Weights of a small GPT-style language model, trained from scratch on English Wikipedia: no biases in attention or MLP.
Each number is 128 + 32 x the weight over its row's rms, rounded and kept within 0 to 255. Layers, rows and columns count from 0. Numbers have three digits each. The size before them is the row's rms in percent of the matrix's.

# q: layer 2 attention query, 384x384, rms 0.0516, rows 232-249,296-313,360-377, columns 192-383
# k: layer 2 attention key, 128x384, rms 0.056, rows 104-121, columns 192-383
q232 098:188166145094173187122139152177084121141093114168098121107166116157148123137176057083057152124132131093102139089072081145147161110174143125115150119110136069134135113073131150098110109147106149144123190145106121161117039170140173135153105096154133126142103152145131055175075164195137150140201088128122129125102106113154103124184074058177153086109186138108095152142100179138157131123164140067113078073163122104145170103110121123165170120095129141119125134081152113164088111193128156130140113160140135124164177169124074051117107145116076093127100111091096197064081124132089079124
q296 111:119129077175145181148173151112120096078124149162147185167122089140149166094161113137103098129154141155173104178100156156121176128129090141158148068121168049177142116158125151171108182059145142104192157119170170146094144141115168138110105105168159127146135165147098144115146125144132121098131096144188166143149095130088122179118082114169119064131173132114092101123122098099148146190128118115172175122126128158217110142036118118164092160089138125186136152109143094128158149129128108121127114150141136157094116129092079114108156177151113085103106103084089188108108110137130101166
q360 086:111158079226158139122086119144168106157124148090176112146113119111153077125122185077155172134086124104122134158208136080087101129077132108089141063110138119171162133129106078108134132126120138114094127162125101148113116084079156114106162135083189114135115100175109049142116099120217104163119129094035098100092174164148131094149150133119126089100117150116107108116128171137166082151125152168152125141119058131198101076136106126130186125120145127129100164156109171123125096118150102157098134103188113108166127087171184117115095096157130164172113091134135100155067108162086098146
k104 091:112139102137055139112104112164163154152139162129110130154085099143094095122135146133118190094117104114125169119176149125099151107103110160153145230129141136177132155147140136125148113108134134162133114179146120166133134152119073112079163077127158183109102086063110160102154158105162173097118079136143096141110126187129089081155112112083145206117113094168080126070118127158133112119132114092119113182098096099090115182144158204095103081088139135085113064140121165073131092178138120093136112111108157158125149108122165170148153169143116161134122167080142138139145118077153130143
q233 085:135140145043128141117098115144108177178152152107162093147179182113192139146071124093101113110080151081106069166131087128159117094146136149130133141082141143150140097121099161115083106122111157141099135075131132137105119176160138103136119116081189134137120145139115090129145174116149124102161085147128160137058132138173075094119157117166094134110172129210105151132135134113152133054142199100137110092141103134119121160113119131140082105152137122151072098175118153142081132183096105149149108113106129118113139125111136118144094105116146160095125089165125125166061083181123093132
q297 114:101100104101136083099074156114113189119085129137122129089196118206104124090129116118117149089129100153110084108068101131127108109163135162157149108116146129132121164166089154108151146146058192113137151053152090084123176107068119162046119143116110095047114115134055111101150134131176151178127110151137127111109113119135133105118161123113096157182104143137131091115112135149143177090101110129159090141136141129067122136126165144130139092121151110136140119097111117132082134138097131089140136141094081172180145137095194151164119183136156110102159113166141140104135139119112149153
q361 091:084099179133184054137098106233171139192162103125142102089132104063121100079179131123130094088156123095113091118129146114106086116099155159118138098154142141131142109163092106149077175156149161144081171075155142073148128118183119154152165132138112074053141078147152108155096141190161144131118099148148106132116167089126139125022135146079082155093146100088143131118120148136116107154146082062117192131161088096112095133089119132112127145154119110132148140145155134149196113132106104091160091128047142143136092079120121072124122143113103179121159124162078106147166127124151124114
k105 096:188089142089066153122123123140145060122141202095102138135141142138137094152116115125099129095099140135159125107172133103087142100101157124171139158189101153126084135123044156157132142098166108117118138113125168124117074157111069147128109067131155115107112116120183182157058069116145106119110154085099112122172146153157147092084159123144112122108123156169137131169104138131184104139108136101099091114066139105199125138140153136088177097115084164133137119167118101168138090165116079172102128069116129121168075111075115144167123158109169170137126120100197141213124118052164156140
q234 095:126146118133100138084101163168111140083108086150155154135157140091104150127128126175101077085071131138155117117102080149103143067093155124126127103180075104131127128180081092156130121168137101083119129113119113172076095158148157133161095181175121176144115165139088163115067096130150124148102116111159082138124097193169146100100082100119120128167120112103096065182104156100082130160086161101169169105154118118150073098146135175117184126131140126127123108105147156200106071146077158092122120164135108067173164092107088177123148096125102128084153171144184179101117154111151183152
q298 118:079166080133148145116118158072139158113128131150136151147134079113119104101100172094128138058120123133132114114122138168110139162151159159072116113166082173193114101149127152108058115074115158136124135141122156072110133152183153154115137112143149129063163104095110088181131132103172163155134120109142065120150135072105106071152162167183122087180094065142146111135122110068116045156158144111108160136077143117131102118099126143110134175073163162112075174100143140163080177139089093153137156158093112129167176145127179138180179125138141112076075145129121129046124170108166064083
q362 098:182143077142111137157164164118123152172168106134098187120127130084163123114088050171072185115137143117171136133134103153140138109074136174141129133139120125220090094113113138073107115095052108164154098095153108094162138133147149111148101096113105051107135140113120100145129110119095119127098111096077093119195096087105097131124151121124130138168100134132177097166105125171125141124150093110141127115145084147086194092138157135135206158167121083171132128177140144107167145120178169197137089142113101106143184160149138076168140120160096113098113072159106153060109134114114073064
k106 096:102094166149086043103126087074159136134188128072112113165054132135095191083145120127144090126141117098174162160121080175100116128157120096114137132101152190150096144117192130168122129100134093085134136103143092166107144111087154142086129179109141132128159108103083134130113047075162151088161147125208138148089099110159191145137132083172092129144073147147178143072120106179118088146086143098151146161116149193135146196147140100184142156106159097140119124147145126183096138146097116089148133202170096131119138158116110124094119180170056086168180108094131113119143175125154076060
q235 101:132124183116122124117091129167170139132131106081069148166098085084099126122100124185084091143162119137126117064122089106078206167117096188123083111134141158123124059118135141093067135132056077099063188180093225149147107128115164107201131166127160156145181087125073132081121109160134100122144099151158090149084139144158097140190120157109081110147127182155163108130088173126142180059108169109101130136106104152147120119090177114143121154162140119109101118135077162130150156062093132122102120124106147217137109116143139133141073069062139184118122141138129145132159138146131159103
q299 116:153138127139165159140083189198149163108146163136091121120120109102119093105171123106129126159082123118199075127065086167095203138157150111147114159118126133156147162124178134105148094175091126100150101146121156145137091126120143142120115178124095160074119134123096153133166086165100155107125121159122068113108202145174163151125140121063115123132110162151133096158094079066136103091104162134140095100117135164204137098150126084154085122098088170118198143197098106158112102124121215149175116167105142158160110131098147156110104146097144123132116123119157133141170088090083170124
q363 099:093150148158098099183090134081192149114118131089080097154132127129100132083156115085115122119097137129138105161119149132103075146142094106140127132127142122139158095144101102163083087199216072137118103133111116125101087137127121109140133152129133099115134134149136116074130176154152086118093157208155195128148148172200139147103115098051125066137162146059138151153110131142160110188118138116194133145154156147093118083118121167109137093173110156142107107138084148077120104103099092106141093103123160160088163081097101137150163172160114123216131183104012142145161061143146109166
k107 109:103134170136092094145169089090113154103084094084136157137089143135106050090142120163159077087200141127185119182088155072077117099116082126110120105113160092056166116108148108128165139163138148118106177182103134126109123141103171113118156093153106106130100138150160084157128182072051121175109119093134133170114116185126128134181081133129136174156139111169162183111198129118095191166170122137159160160112088130118141201159099118130144139123143138087107121129154124154124124132147115102170103113136127153064047112113112116119099131082117098108093071106090159107155145110106141087
q236 103:102138129107105124134131118111161172102132145171155042196141172101113126150097137141106146109068134111115145183169148129183072129119130098114133212153152180141099169100143110169155140147093121124133112091130135150122108116138153159100186129120140210077139131108144157081153132156158181128106140105134146185109140151167122157075175181116185197136165137176122146076111094095115077105113190106149125136127200183081077075132110113137123087124079172105129086172182114124062166146141155076116099108095101090116129136122128118153135142160149096120124119140145078124172117141138128145
q300 116:118096075131111094172089119156207093136164115099131108136122153076082144128092095118144156115160193105159069123091136077165085173099147104120133118124167154120166167103063154125125137177180134138080130090112143118155135119089111133122178123131141101132086146098144103113166128156110090138107077131136129175150205132219102131093114160130099135078112094190109121085103154130149094121117099126163129149140166099099103170129117129178103092152111143161131102116187071146106097137125085118111122111114145156123125113202167120110114157076133144069138161101089115114183138098097139119
q364 082:172082108184121163104100153153175205109118179108123137167119112123128106118126154150129111065128176132091098095084186166163103067135144112157108157174113125146112082118152142165116113151124160143074095125160146160147158049094125188157161153086100168070204142115135127103126133120138139148140128143137141198062134166158125091135105115146134193086172118182147112128088113050117065104096194166097096063116121108139142110144150085139141040156081144120160046109148134144125118126126136167133098150100152122159126113115070098160148142103139112122124081145119073156152118191103140094
k108 099:140112159107147139117170139111147115107094140141164136089159145160093067073115103159137043123108094101111057107153125088155117073141091104089112138061157133132163156080097100134170075108128130096139093124097090103184139120151169187093118079164080136126043139138150174196131109081093099184110139138184118151147091062150160135139109166121141126092077109096100164146158119113185123067139101159099123147110135092146144088074173151109074119114128114075121096181066214133083100110106153134121172165078130124149119173117135142068110123126141081070131086162153148128137101123066085136
q237 099:118122122141129098084094127110160160129067122088102204109144127076104062143127134092125112138091146155147121136195072124083138108164125185101137064161106102132120168176154140157115087076145045141115111045096152083077110177095098108170044151162113095123161128137159139132132101158086155169124128079061121128068177109092161134135093081184146147161097138110164142174108122103137128162078079170145114061100121119134174158059158132146155144139087089132165135107126137166167121069135098102118126181085138098142155106127089117123145152120115140131134182099115144099181070122135133072
q301 107:136155110103145134114165154141121166131122148117117120101158103132111114145154103146129129160115091125148141136169090117087157106127166187111160104092166123142125090092125124121085154076116132153164101118142102112131172199065169087175122126159182076068199191116149120134113080101137169106070131127131182098102087105093029111139104082173131178116102138080046098197098148118123173156163136130082129101128107132161205127094126081122143181108193110138185171138094096132175116158149125091107158099152091143163181108098112171126145143164113078134137195099090073066220084116046138108
q365 088:188104138139116144117155111137133105154073163154092121129115105170133119089136158114141070189147139149048153093082085165111159104164138144095099110079151132136080089145086093207168098098100087085146131101140187102139105158141102050118108088094124089063159149145144071133207119084095125075128152101125147141137175048086192164137151138129163181106106088144148131139145095075093191102141195143076132060113082157134171144106128170113123149162207146175201118146082082120130101101122140188090065146155101117094150113132117132124108145095082145123155080121100131129164128165109160149
k109 100:141204164175104169121171120144089140096179161139101149098165113176136157143077176104102087180133137143144102116119120093100127119155134080130168081105131105126125149088078153102106101171094096055087136169116104156103121091101141089162140187130141125158136103116070135131172089098114119166080066156086137145079149156152159134153091175108109199164142143141109116086099126122082112099128144153091107125085120096132127062135108183109098167121098160151150128132106145133187131114123159147139167141120102223131143133070117109200104142132147178111082099134150164139122129117094149144
q238 100:184149108157172116122120121091100039168094101129129154149131100206077090095147132113145084162167106156069134094151136008134192161095107112132128121130114093133145075154152106064145186150126120096114186191149085115123142156128117119122086110116137097134160123149125138177070161146123176153146149134095118088104154061136148097173097120157137087100137142095127086136131179106129168161196088156135148098113085154129145126153135052109124157105162079143094209090051198204173061155099114118152092137156085133081134133139178179109102145123103069157157142069110188108111153125082131156
q302 111:142142169173124157102159162096088046166100147153122119154103150179160142122157139148083167112112143125103101126097088118130165100107099099147134175152137154185105104114109136163161162113096149163122166115146091105094153188079185072092084107120146078140180105144110083167115142136075122113114099166127061080196160118153228141194089105181164086165125139121088156122106149160090144135174070168169169124116085145168201048145122098105133137122129116136133156101172142131120088189168141178115116096188115165110130067095089138101105169147100145111141118086129149114200160139127120203
q366 082:175185190160155159080142144110082141118121135165112109126112122188139106080156121158097132171100107150098130140117121161140167142066133111164159117144118061065073179121120137092149121150092146102169111108114160149118174171136072097093096140147145111155047097100187197104069148126151130135106094036118148067097133127151162102124141135156085149179124100115097146144093116183092151140107153128131110201121113161182123086124131130094096192133109105188124112116058103109111096126096126100143105121119083115098095106113050138141113087124077130095120100122144128108074116143163121212
k110 103:080153120091122172142116151162129071173084094136150149114115150148086089137130092124158100076101073197136116122178221190098133117084161188087090154139165128128157169124158128139152150094112159179189174082132117149163092101123109097103097132135083128130088167150178115121107153155109152132117182060129128048103087081124067094132175096170129089161156113102176101141155084143127143167133103155106103137156105110078139117121166103116140194105102149074104125117130126075105082121103127059129163098153154047155101114149124123124145128089164171072104141111111151152142132133131094095
q239 113:112121129171155129154173130127133129152124165105100118208131141127123081096097086139084107082140073148124111206103189156194161148133137073158104137137170153145086107151153093144159194064158191128099151147121109184141119163135109169109131102102148132112139092162125111090148154160050107174152107095163164137144140172143091098073106178103068205186172109160151168191117110130137152111125076135149079096154139126076163179151119098127183131115103133131066087128137180140154141089131128143130111127133101125102130119094072141183166124235150082123170094098069119118101129135182092135
q303 116:169095163117105125084144162144069133091142122130170144178060120113112061163059071125073144085140117091170093097138135089119186122167116119154116098138144140144079121142200096152091060088088133190087089145164113077133143135106090198123127155175082101076145134132178067099155158109080122140152161074146102111156145134131142103127085134070137074168127133115165065150120139145128144164095159137104112087172087118116206135141093112085151146115110131117175145075188169130152105117108094142123097136141119152165192131126144131114143141099152092168168082011176096096132117188147119097
q367 093:184086097108202135140172106061073097044124103160083151095152160143098121171117075104142117140189137107138145111171083077129175160173133125124101109138131126136110159131103154087127169107156058135149116159104131183095077138141136064114122144064163119117105136054196148163114123130111121119163148120137113113094151198155079177096174110153114141122151124121158115190180127182125115175123152130105132080101153127115163118166070117126118117164148158133116090148167141117125152151100096153147126138088132088133159076141111151132097160214087068169072182174105133105145156149208059100
k111 112:120074115143121140222118143103100146084087130123095085108142211119087146108134141185103069099187198163073153108123145149142121172154139130124128184171133127195098113103104140205158135131119123087086167145094102177056141148164237126096105114121162108143107097110122130108090099085161147078135130153163080139196051150075145132141068142168146122133171096069066106145121091102130171134141172145094135187094069111166116166124143125180123093162137143157095147179089144099146123152109091118157174155124175077083168171122061142127062162117106182166119070076162108084174110078092112166
q240 093:142106089090117172108167138108122101120095129092098172150151114099076148148148123159144105152135134133109111097174131106138136164104132149162116111125136119092123098144151133146191126090153078170134108090112171139134109122203072106102164088107084136114127140060136138098131171119143081116147087088097112081111128125173154125174139127120135152164084132133104112161096121127174143124128118165147152118154181160147135126130105111112090086153117052141076166100070098116112040086115116135141171188140100140106074117176109092156163157188062121180130103185120141146137119114184124156
q304 118:146123109144092153111126152117103125118161114128169085100119139108157191127100152089138088166096112140139168157123109119122120158125099169156159079133145097080108114110204150117163119167123117141152126125143136100099044122175104157160152050177118167151141193118101144129160104111104115073129149094133127144159138151059087087182073147136049078158110142121106139184112084130138121126082160134117146123104084181142163094075155084110107133168115118124102139070104142133121104090067166096168132160156150136067126153188175135180122114136149183136169101146166162163185128131121053108
q368 080:144113156053127186099094150095146104125164095133117171132141108138069194145126167102149135098113147128134100100155128102044126109133105146097106164082169209134120074118095106109101093163184115114125156127100153128134081181123100194175102195134161168092171125189160098089142102176091170108126101108190163175128095127178178132134126104123126093121083163169156130109163116078160154105117143123127120100116062153144092167131062113126090157047152130156130184165121170090109126117102132152161144114135116114142122169099123169108137118124113155125135143148118205116163136132182092146
k112 095:117112177060121126109134128135115109111141141130088133127111098135172100127135105113164136137171108047167099116162143160077141105118159137115166120116147084059102115107159100139094144135198101141168130100139135172129124127143148129162062152097141175162210080120189100083114143179085103130123098098101180113106097147161171186123123179144111133186088142162106165133064115178131109102084072145100178129115179096154084127075137162136128065116132094165117158109182160083116178116122195128116134149095170123156142149100109142150125156121106130165096172106126159155079129153105100140
q241 103:105132083161162108112114105134110174116140156172136100128162131091169123134111108089078150153094187140157114154139145174068117175145110136076092093096113102123132149183164123174127162066084130102155150135147133105151130139150085131108116102145128168151109142180149141160130142083136152115128132175098095137090099152141117078080112137135116104177116065119128119120126185139104119131093142152104144166204109120175102133129168158098123126139135123135085132153116112087125108084120132131082097139120126129137136132095131152174143143130117147069126120126077109116164113124128121063
q305 119:125091131172144075130087182116109141156119211187166111080121163086092077120107101157066123138101177124154156104101138143119110115071050123092161119128126098085136134081166187125110122105101165153157164161097110118102112108109062103131113175181138127173139114176126151133121196148097102060067102085074119103122143130107086113103148096168094140184101126154144055127138143150141128113156150163156143121154085077090094145123175136097145073155198105135141148144180127135172109164083140115143046101172117081121149138119135140125114107156158105116148149113085111110108085132147221106
q369 095:116171173158110195154199093142170153130097141150100110163115117160112162066140156159178085161135126165150160146104131069065115147140065145085078072128150111144160133136115081137100165062158117150090119071153163094198093108132085114115139077116069164079058157097126055162106137085134158108108215142066118146122126084106136105157126099155108122083097130140150137101138135131159132180100150115133145142128098105113091114133085182135116129105139068131165140150179123199141130124140195153127111152116113153146118092183118114155110084134104119120096094132140150173096145160086160135
k113 103:149149152154089126154149107138145162142117104131108103107078133139160117186065058107143078154145163183143203068106190130131129079132107119107152137147125106176134158133082118101139132160216109116154134144118120187058137124168156087118106135146117105155139101184134143112128128196120102115168130138123178093114184061085092100104102107087123168143096074129114120147080132084144127111138099149075143094096144101182101122076091154179129067132088162088102137159137088138136147159109086186113129069134125052110096182148104176094111125074179060138110108218151081108123169124186159137
q242 106:120174114096119115120130121107154119136061140111124123110094096156212127150150151158061096123152120130148126125095179141071175120100109113110127132131106105120139144136185136126119110158100127181165184119091114134124120145093171110181117094121103109102084108098138106095139187135085122104097163137140135114151115101153126139144175144157148152108125062063154155122178135120191102119147086136155122114191128150129178118128142082087125105164180161094163091164105116132125086166095128103130105114084166091090169133103064145161083112185077153098089112113146071178104158088175129103
q306 111:078051170131116087118162089135133132124105126145137089148166087091121175115157118107123079123146101140147118097131110130070130148140109179104143143111164123097084108157129076096139168166152096139142120137140133189142111175102210088111158101126120128135127127170119130135102093123117130099117107134145159089105068119142149138143157108150109146084120093112097198157139166147153119168133095131108132126118139144177112131085045144120159134123066120167090085083144122068145105142187192094116063112123125123044128171091119106123128108151087109104175133114102137074112136119136127170
q370 084:088113091104112128155082085110074096047060140111097126124097122191159096142146181138200136149084107110124166125139142100139095134071145178072054147129130164152172138082126158083154085131117203146104130097088124125180113084140090098116140133130134176169111128125144120124120139160106151103118138137093157130145106127058114120156137075107155185140134098159170147084100115109137170155069077157095142100088121136138086067096167171125123108085194079108183119119088118117175124154097165140132073158112175158134160183141131066122118160122158143177138142143106140072111146138152105109
k114 107:161141137095087150047132102153135141092086112155055189205138102176113105128138152053103186160124119165127139185101115091143134108070166094096131196130147124163132125101109140095092102115122133084105141162163133130130049129082125100139129147161081178135140084115108141135059132115076128140117119035114095062182134145099128100119119113135106067153199123166156093188140125135087140131110112121154097155093148091124150129085159098114134100141153108104114157126069097173132083128118153144078142135110055162158121102060177183198134156131130210047164128091186134124160107156105184134
q243 112:097097000124074132107087083135050111114143131164187125116103097117127124199116134113143111064120147148165161109116098149169082098090111163113122162133183165166129137121104093119141105122086125157140126132147096197183113113142165106146172156120075143161149111087168151129170047143108125089122140192112099170148167187161096153088148125115108158154124115162150112123119167127097064159138090149121096133169121102091091095134118120185120058120099176162128156106167134108136118109121115119058118128180109158117145116079112090092096145134074143130151115095089118140167132156145155065
q307 118:104099085112065147127133104113085121088150127113084133134157058162086107123160155145153094167114139189110120103152132089147085154140170181160081127177153202171159060062128121157113170127124097152115097170097083128078080071144112156149132147129098137050120112082147150095138122145157136170145119098156142139127148136074065190086163188108112099126162096105124175145145089095112117164168128123115102118111164118084095177155139151147163105114131114132165139114143144134146189124090158143143104188128106120151164113142109053064157145179122163146184103082148138156147122137103134139
q371 092:164125135137125140142122117125062125106154083102168116120082134172113145098161132125099138106044175125140149085110104131146066148095123147097098167096095088138151184109123185115150106102127121045116094133126161096067192078092128143115160140127150124119141151080125126085132142151054127112085123098078152141114079135159110080130126139147132205152150155176089139138123133097060157093136115124155095135138170078136083142165200106168069120201080177139114103118159121196081187098129167135092116154121100122129064183107116073100135057116117135126066123130106107179079122108076174176
k115 111:124136166125096125110203145134119075112123122091143137123179088107117111078178183093096143118109097158131164093205168151075163144136156160167081131108115112088114130156175153148106102108106170142146137118148164172115151111135123142173122174131052115044120145149131110134109185142104111121149028155074123117062136152148078126150116096061178121094113143143160125093142201146072136114129146184155121092164117129117156113162166158050159133083091156147144111075103149143120200164106083116126120154137176176094165091134146107142157143128089134073133167064071165042115106153103133151
q244 103:152131121120147128159122149128105112143123152103124145121137115112139128148120144121132161164139079093093160088168159139187113173163114145165156100163128154166099121144182114127145118061135170107204130160122108150124107132126137116112143141169147169105124162118157142155173121112147121130156120159157128096174100033091122135084120058051156079169104097142158137143125092137113163116148112139090133125155100169185130084193169122123140128131125175118132157116143114164095136082175151144051120171016121114142136097116153112150109095121133060166081111165118115166083148065149088158
q308 129:144131113141132181122102113126094120188077128124101176205154212087171099141063122145123145153129099129126151066131162126121111130105120163118118156116141150133069157106110128164126092149134163155124134131098124080120103149164140077143141104151135130139136178172135065136118127150150077080123156193176191140161065090132101188126073078097113092167105120101176131162159118143148134140156119149112208099138121117164200061160134106142191179184148137134118166127128148105118162135156203152133117117145198150134107180153063177110178106096159119158129119225154135126140168115112090134
q372 097:151119109144127074185160144100126170113097140103111169174067140111139100089124102098151185200213113199090112118143107137140120118123100154197092135183069150157124158152113159119136195163167058070132109084131149108088104111116074141159072139149155126092156140107152101072120132143123111070117125128126082125092124140113105134132074124187080124159165080108145157064072084145150099115138153125104097157113113119172079109082073169110031152165079133120103135187129104179156146188133116113152109145088120130049157105119110166066106069103143114130138129139119099100133105123113158064
k116 115:109163080127129094116093092123102149094126142152163119156144104121109145131145099097169151113111105102103078123123142094076141154154151172204102110167111122209085070109161130133124109167154098088170141119109109144132170135137034130140158160153175058106129114102141089122075164127122194075164110122083135142115083095144039156195131156139108138084114075117121152091066154087123098118127203131105122123142190118125138089131075126129129124186173130175073159200121092151022167116144099140158105106155160121101145168127119181085095159130134093089147058128193136129130152072111066114
q245 117:119148159130162135092121120124173108112055106159081175133132132167123142153135123153178134129127095115078102078120107120095185169175143116138093113141081120096121078128103147110149108167156108057124113125132143064143126079110098089125111100119131114114112132147115122156121145201102138070173124147103113062126110112140155118161107102050150124144119080085114129150153134080112201100159150082124184162147120107112078183165094146085121106146128141075139136146092065161150120156159138177162158137146159161090158099085122160150152134161155153130119072193086131126136135111150148131
q309 107:087168164156112115146149127103145137140083052101129154176140092100190177143146160151168093151143127128153162152125158151126110151177089163076068129135122237103148117149088185117119143114131099132067121156155149146156107114143178096173088108167079142094129143130142113131138102177100131098062138134120149105131167132057152151125139160117117140140116136103088090149105123143166134167209122159173119133131072104095062175170121188110102109102130158141113105206110129114105083149102077158119116099149117110087114189150155097136124126170201203089102106106091117147172145119117084129
q373 081:122110159123212152116101149174178132165125116175118180123146108136165099114164097123203148157087121124155135127116136175152168159155181125102095152180114130120067197169124156120126106085145160116142152167100102131149183172142147095116177141148120098128161114118065184168195121110127154108152150105095096121142132118112105049117115158189082136137145201130118190132106140114116079115103135100115158118153085011140105086136153104184142122145124146154139171115129109150082156148141156115106077164090170138094067159146067116132097105180158136112155129145113139178202148160122166122
k117 112:163065100132160045141175124133086175101067130127127146126175139119122080137149153145156194122070094118114158104096175123183098132098131138142129160133131121065113102113109122155125052100120172175115088074167164124144132151122178103137098138152159161121108114108068155169136066151133084163107098107145145167111142199136182107096157124175168173130118122126148083120114145107097128137123154027107157134149143118133160162127163134177135082138108121119119166140095106146116169083124071089093185146085098161098194150117109117104141106099166150178168084173195075127145127201129151130
q246 105:120134120131143099124189100101119093128110069114097156095134141133109161169205131119188089112133110112119093106125147123102094118109114164135086127163155157136128117177101161123138169037093122116139114181053120136123114140160155210156176157049045174101080132126111178119128102143140104166156043157135113116141204107155090131099213123149100187108162113059146142150117148160159132144137119184166154132121131165162078109113126124137076145127141146109195129133137141149157064134142135165174096093101079134106139156105136117161090151191088143120171108134132120149142162114153159076
q310 121:102188143116107064090131170134141083093125121112109119144076163182116099113156141104137097171123104194102126116111127074172127104152135153148081159179170124131118091127109117146182098080053131142086126172122174153112148131102126167128154123078081091098145132165146138138068148155151087141129135118095120141104131161178111136147213130144113154079192121103156069113107108174150112070099101160117127136100072082107116139156117133115079091172118094119090130134155084129125157137085134136156073069081124159094115103077140099158112145083079163106150136126124069156140107095148168086
q374 097:127155135103173098092097084091064155103124141154114153140145126114104134147140111190106113175136171084141095105108098147204147125074113143162159146122098137157155099148150143104117110168132135124140138155104111144127132106086093193169203151127119107126067091183105210124136149190135110108089073124131131117118175108123129190144098088154077078126167143114102116090117167080169081133087167169188111116223126096130120138128197146177087058081103079130136129144123087143085162087160073116135152086132169108162143124144115165133132146144123140174148136144122130122156136212169141084
k118 114:154182071172130133169114123177105145114128108062162152136150119149095104152154139115107127112095111156102166087109126175136126209123120117121148132121146152096157123122100132131140150121175111145158095150149064151148114088070091116180132134119097099159138108138089130133162111128182112148117139104166165145137145075172137141158115109126157118135186110117190106068134146128098075183186096086110085093196119178109135125144125128202123115108105137123122153142159081119122109061141140108202112131163132128173142123168073148134075085104167182111132162112159132104177079157145111111
q247 118:120150192090108082143167097133081168125103149136152090079125132170148164100153093170106104147117120142142162154072098146097144128168120174091117098086146131153170114140152184157133159093060128102167180093155126102127135127129176151115125138113087127098130157101138140151100168090136115127170122124178124115132108136154063110150120153105146051155117130164121079208155089143089105199173174123160115193137114162060188172201127092114168151127187143158123136142099149117138069110113159185114189187124021117138198133122097116114132174128106105144095128111101149095110170096128084184
q311 117:130159133155113075126124161128075121140140158145164097042091142166077116151103110070130116150161116148115210096133083098095107138178133126142115137213098171163117099084109179118086076095048116121139149095075161161147089090082123164105129121137125108163137153136160205126104097172102058125148152089102133141128157120141106141128132137184160156122121137209162111163138164135053049123111078137110104137116158103137138144198129153128154105189145112107122101115157154139107173176099118151113134099157090105139135115096128119106134127140113138104145154170106197131183140076123070139
q375 095:183117114164116080083110055085133181095101099151148087136101111095127162067109094055132133125120155125152144078097176108103060119149122116116114118078085106138145133161178132174165158177127087095065128158090158186065118160116111086121096056154137159061148174059154115091168135116139100129134120139140117149146104106098120103148081125111151074080061108140121130159046085129103128132159109169153126136108179118160108118125177096103096135114095122141132140078134131127144168092087119156111116135146110100105151126074126145091102114104120111131100116146140148126115174126124124189
k119 111:109175080128135101115124150089104139153115113143133109177129092135130198109106135152103152145103094146098152171131121114108108146112119148116110143139086182089168141142161108119122140137103070100124182122157154205147092121122143137175105134135096158155133170129166093138095178105149080115094127152161160139145118098123133102112064070104155099117062118153160077140113094154154067151147212111141122156119144170098115152103139119181105176136151079115165137163114210120069163102115148136133139150146099135103123096151143177122150043115123093119108115149143086133112154157155137166
q248 110:068153087154192125112176114070100115097095138113113097105126128159078126139109075097133100098104102147193076088084164215143083132139138153153133110124125148126170130130120170058195117123126171142147165124076117091156167155107190157119080150141173168137152103150132178107189095055147191158139127113063093150061083101132112155137152172126106183105114137130127145104129143118132148089090084160155103128099211160085166120104130089137113081148092148094136135134207115183117140137126089148148127113082111150143109081133135080082136133055068173111151140133130073130118094159094156109
q312 123:152139156157110172119151132105090167121108092117139149073075095129104170129067161129106084129194161114083068147077109166150225108131138141068158079097118108215131181179156154116096056161131080162117137140124139104112138174122094168126086109191131033089104146170170164130103152113090171090175095153063118225139139139115115101142171129122128166179134170142140165165123115115112137167115123129161111143149121135099142134109130146126127103145091094102166163105143114158067161116123068108117111179129119116137107185169132132098144214071100183094118110102141124102125094137139089123
q376 100:102107144151140138170142137102115111121114148170071114112142116128167130116125135160093126122150120126109132146101122162111153153103182108144140135148167107153048115125144177098121108122133112140122142074065139163114082198083139145057079126183101142104084199086142084090168174127141149148064113167145185134076148130042102122127112220107210139083151171123170076080108111127159130176098165152143103183156119189186096111149151117125154164067122134122126078150158121139122142152079144166145152147106158120127103141137109094100186115187133189075171089113129137133124153063170113141
k120 112:142046140085096113168138116178145136129084131120129164171066126131153073058150133126153185192136115156131092147101174111147173130101112157129109143121069078086132143072093118047150096111123112119150104115152175118135141155081141122169188113160127133134149146130128105150112155113130135137116143119129116089141091115155125088123128136078122123101160137087164173158176102086150166162141138155160127151092163104115129126136090134137131114083114078109116121074140108163081197131139160146160198090138084033133149084059135127117148194167180187092098085148156191115115155117157047143
q249 117:102131080113101144115126182109119097124081128117177086134130149182096122155176122080090150111118168137165192072182099127142135204139125138160079136098125180169150132164112146084144080116127135161134156165165102103136125157150113157116136091097146141124136132201176150142093144130112093133184124091163136093116169131049153084122154087064127154127092119121112133103132183103140128134108100129084121152104208118083120154098108116112116107084114099120117097087158124105129111099160120160170139084081140152088099135180132185124079188155092112143141127153078135125114135164144136064
q313 117:174151094151156136113122163151118146096096081127128137142164183142120099160131089124054175095138155152071095187139136090135139151114098148144099099096091165148101121081145146073113076160070152126168169133220126069160102168131118122101186132132139098174128121129139106149143161122113129089105167089040141153172132118080179140158130020106108184190134149115112098054089135106109166096120108161144136113153193132086113129087146130076102054154088132092126097137132150125141081147136119116142170089064105128090083098105144158148083147140103171118138116114127147170077142173171164111
q377 100:135145044071139102170141105081147115108128132164084038131126159107161164182155167113148102172192137157181150167149176164123098126115157116082134153162162119093142105080102165158134088154109154104121086113133121151148162156101135200100158134131140090082123137146124071092118143105126126139146133139111190170174116131096126153176180141119155071116114136133168118108133106160100160186093127146128106087076130191112150106155154128113140165134137131129113064121126125142172165151130181196188156125099120126150077196108110167097134132149089096089113179094119144096107112130103134120
k121 113:160104153191166097050149119145109158125143109148138110092181117136100085113067119148107177103162203141153173140091154183053115072140073128144084088122152094095180172187135189115205161116126129115148129132120082094144193106078178172141132142083163096155135097152117130116114160130164129145110147126132144153146112123147122116160097122122143121088119125166100107117129149150150124140155106148125216084179136118099091144142140162104121139173122060118135148092165187131065070139096078118138064096089080103159063074111099090101083110120098116150074103073173161136109089162111117106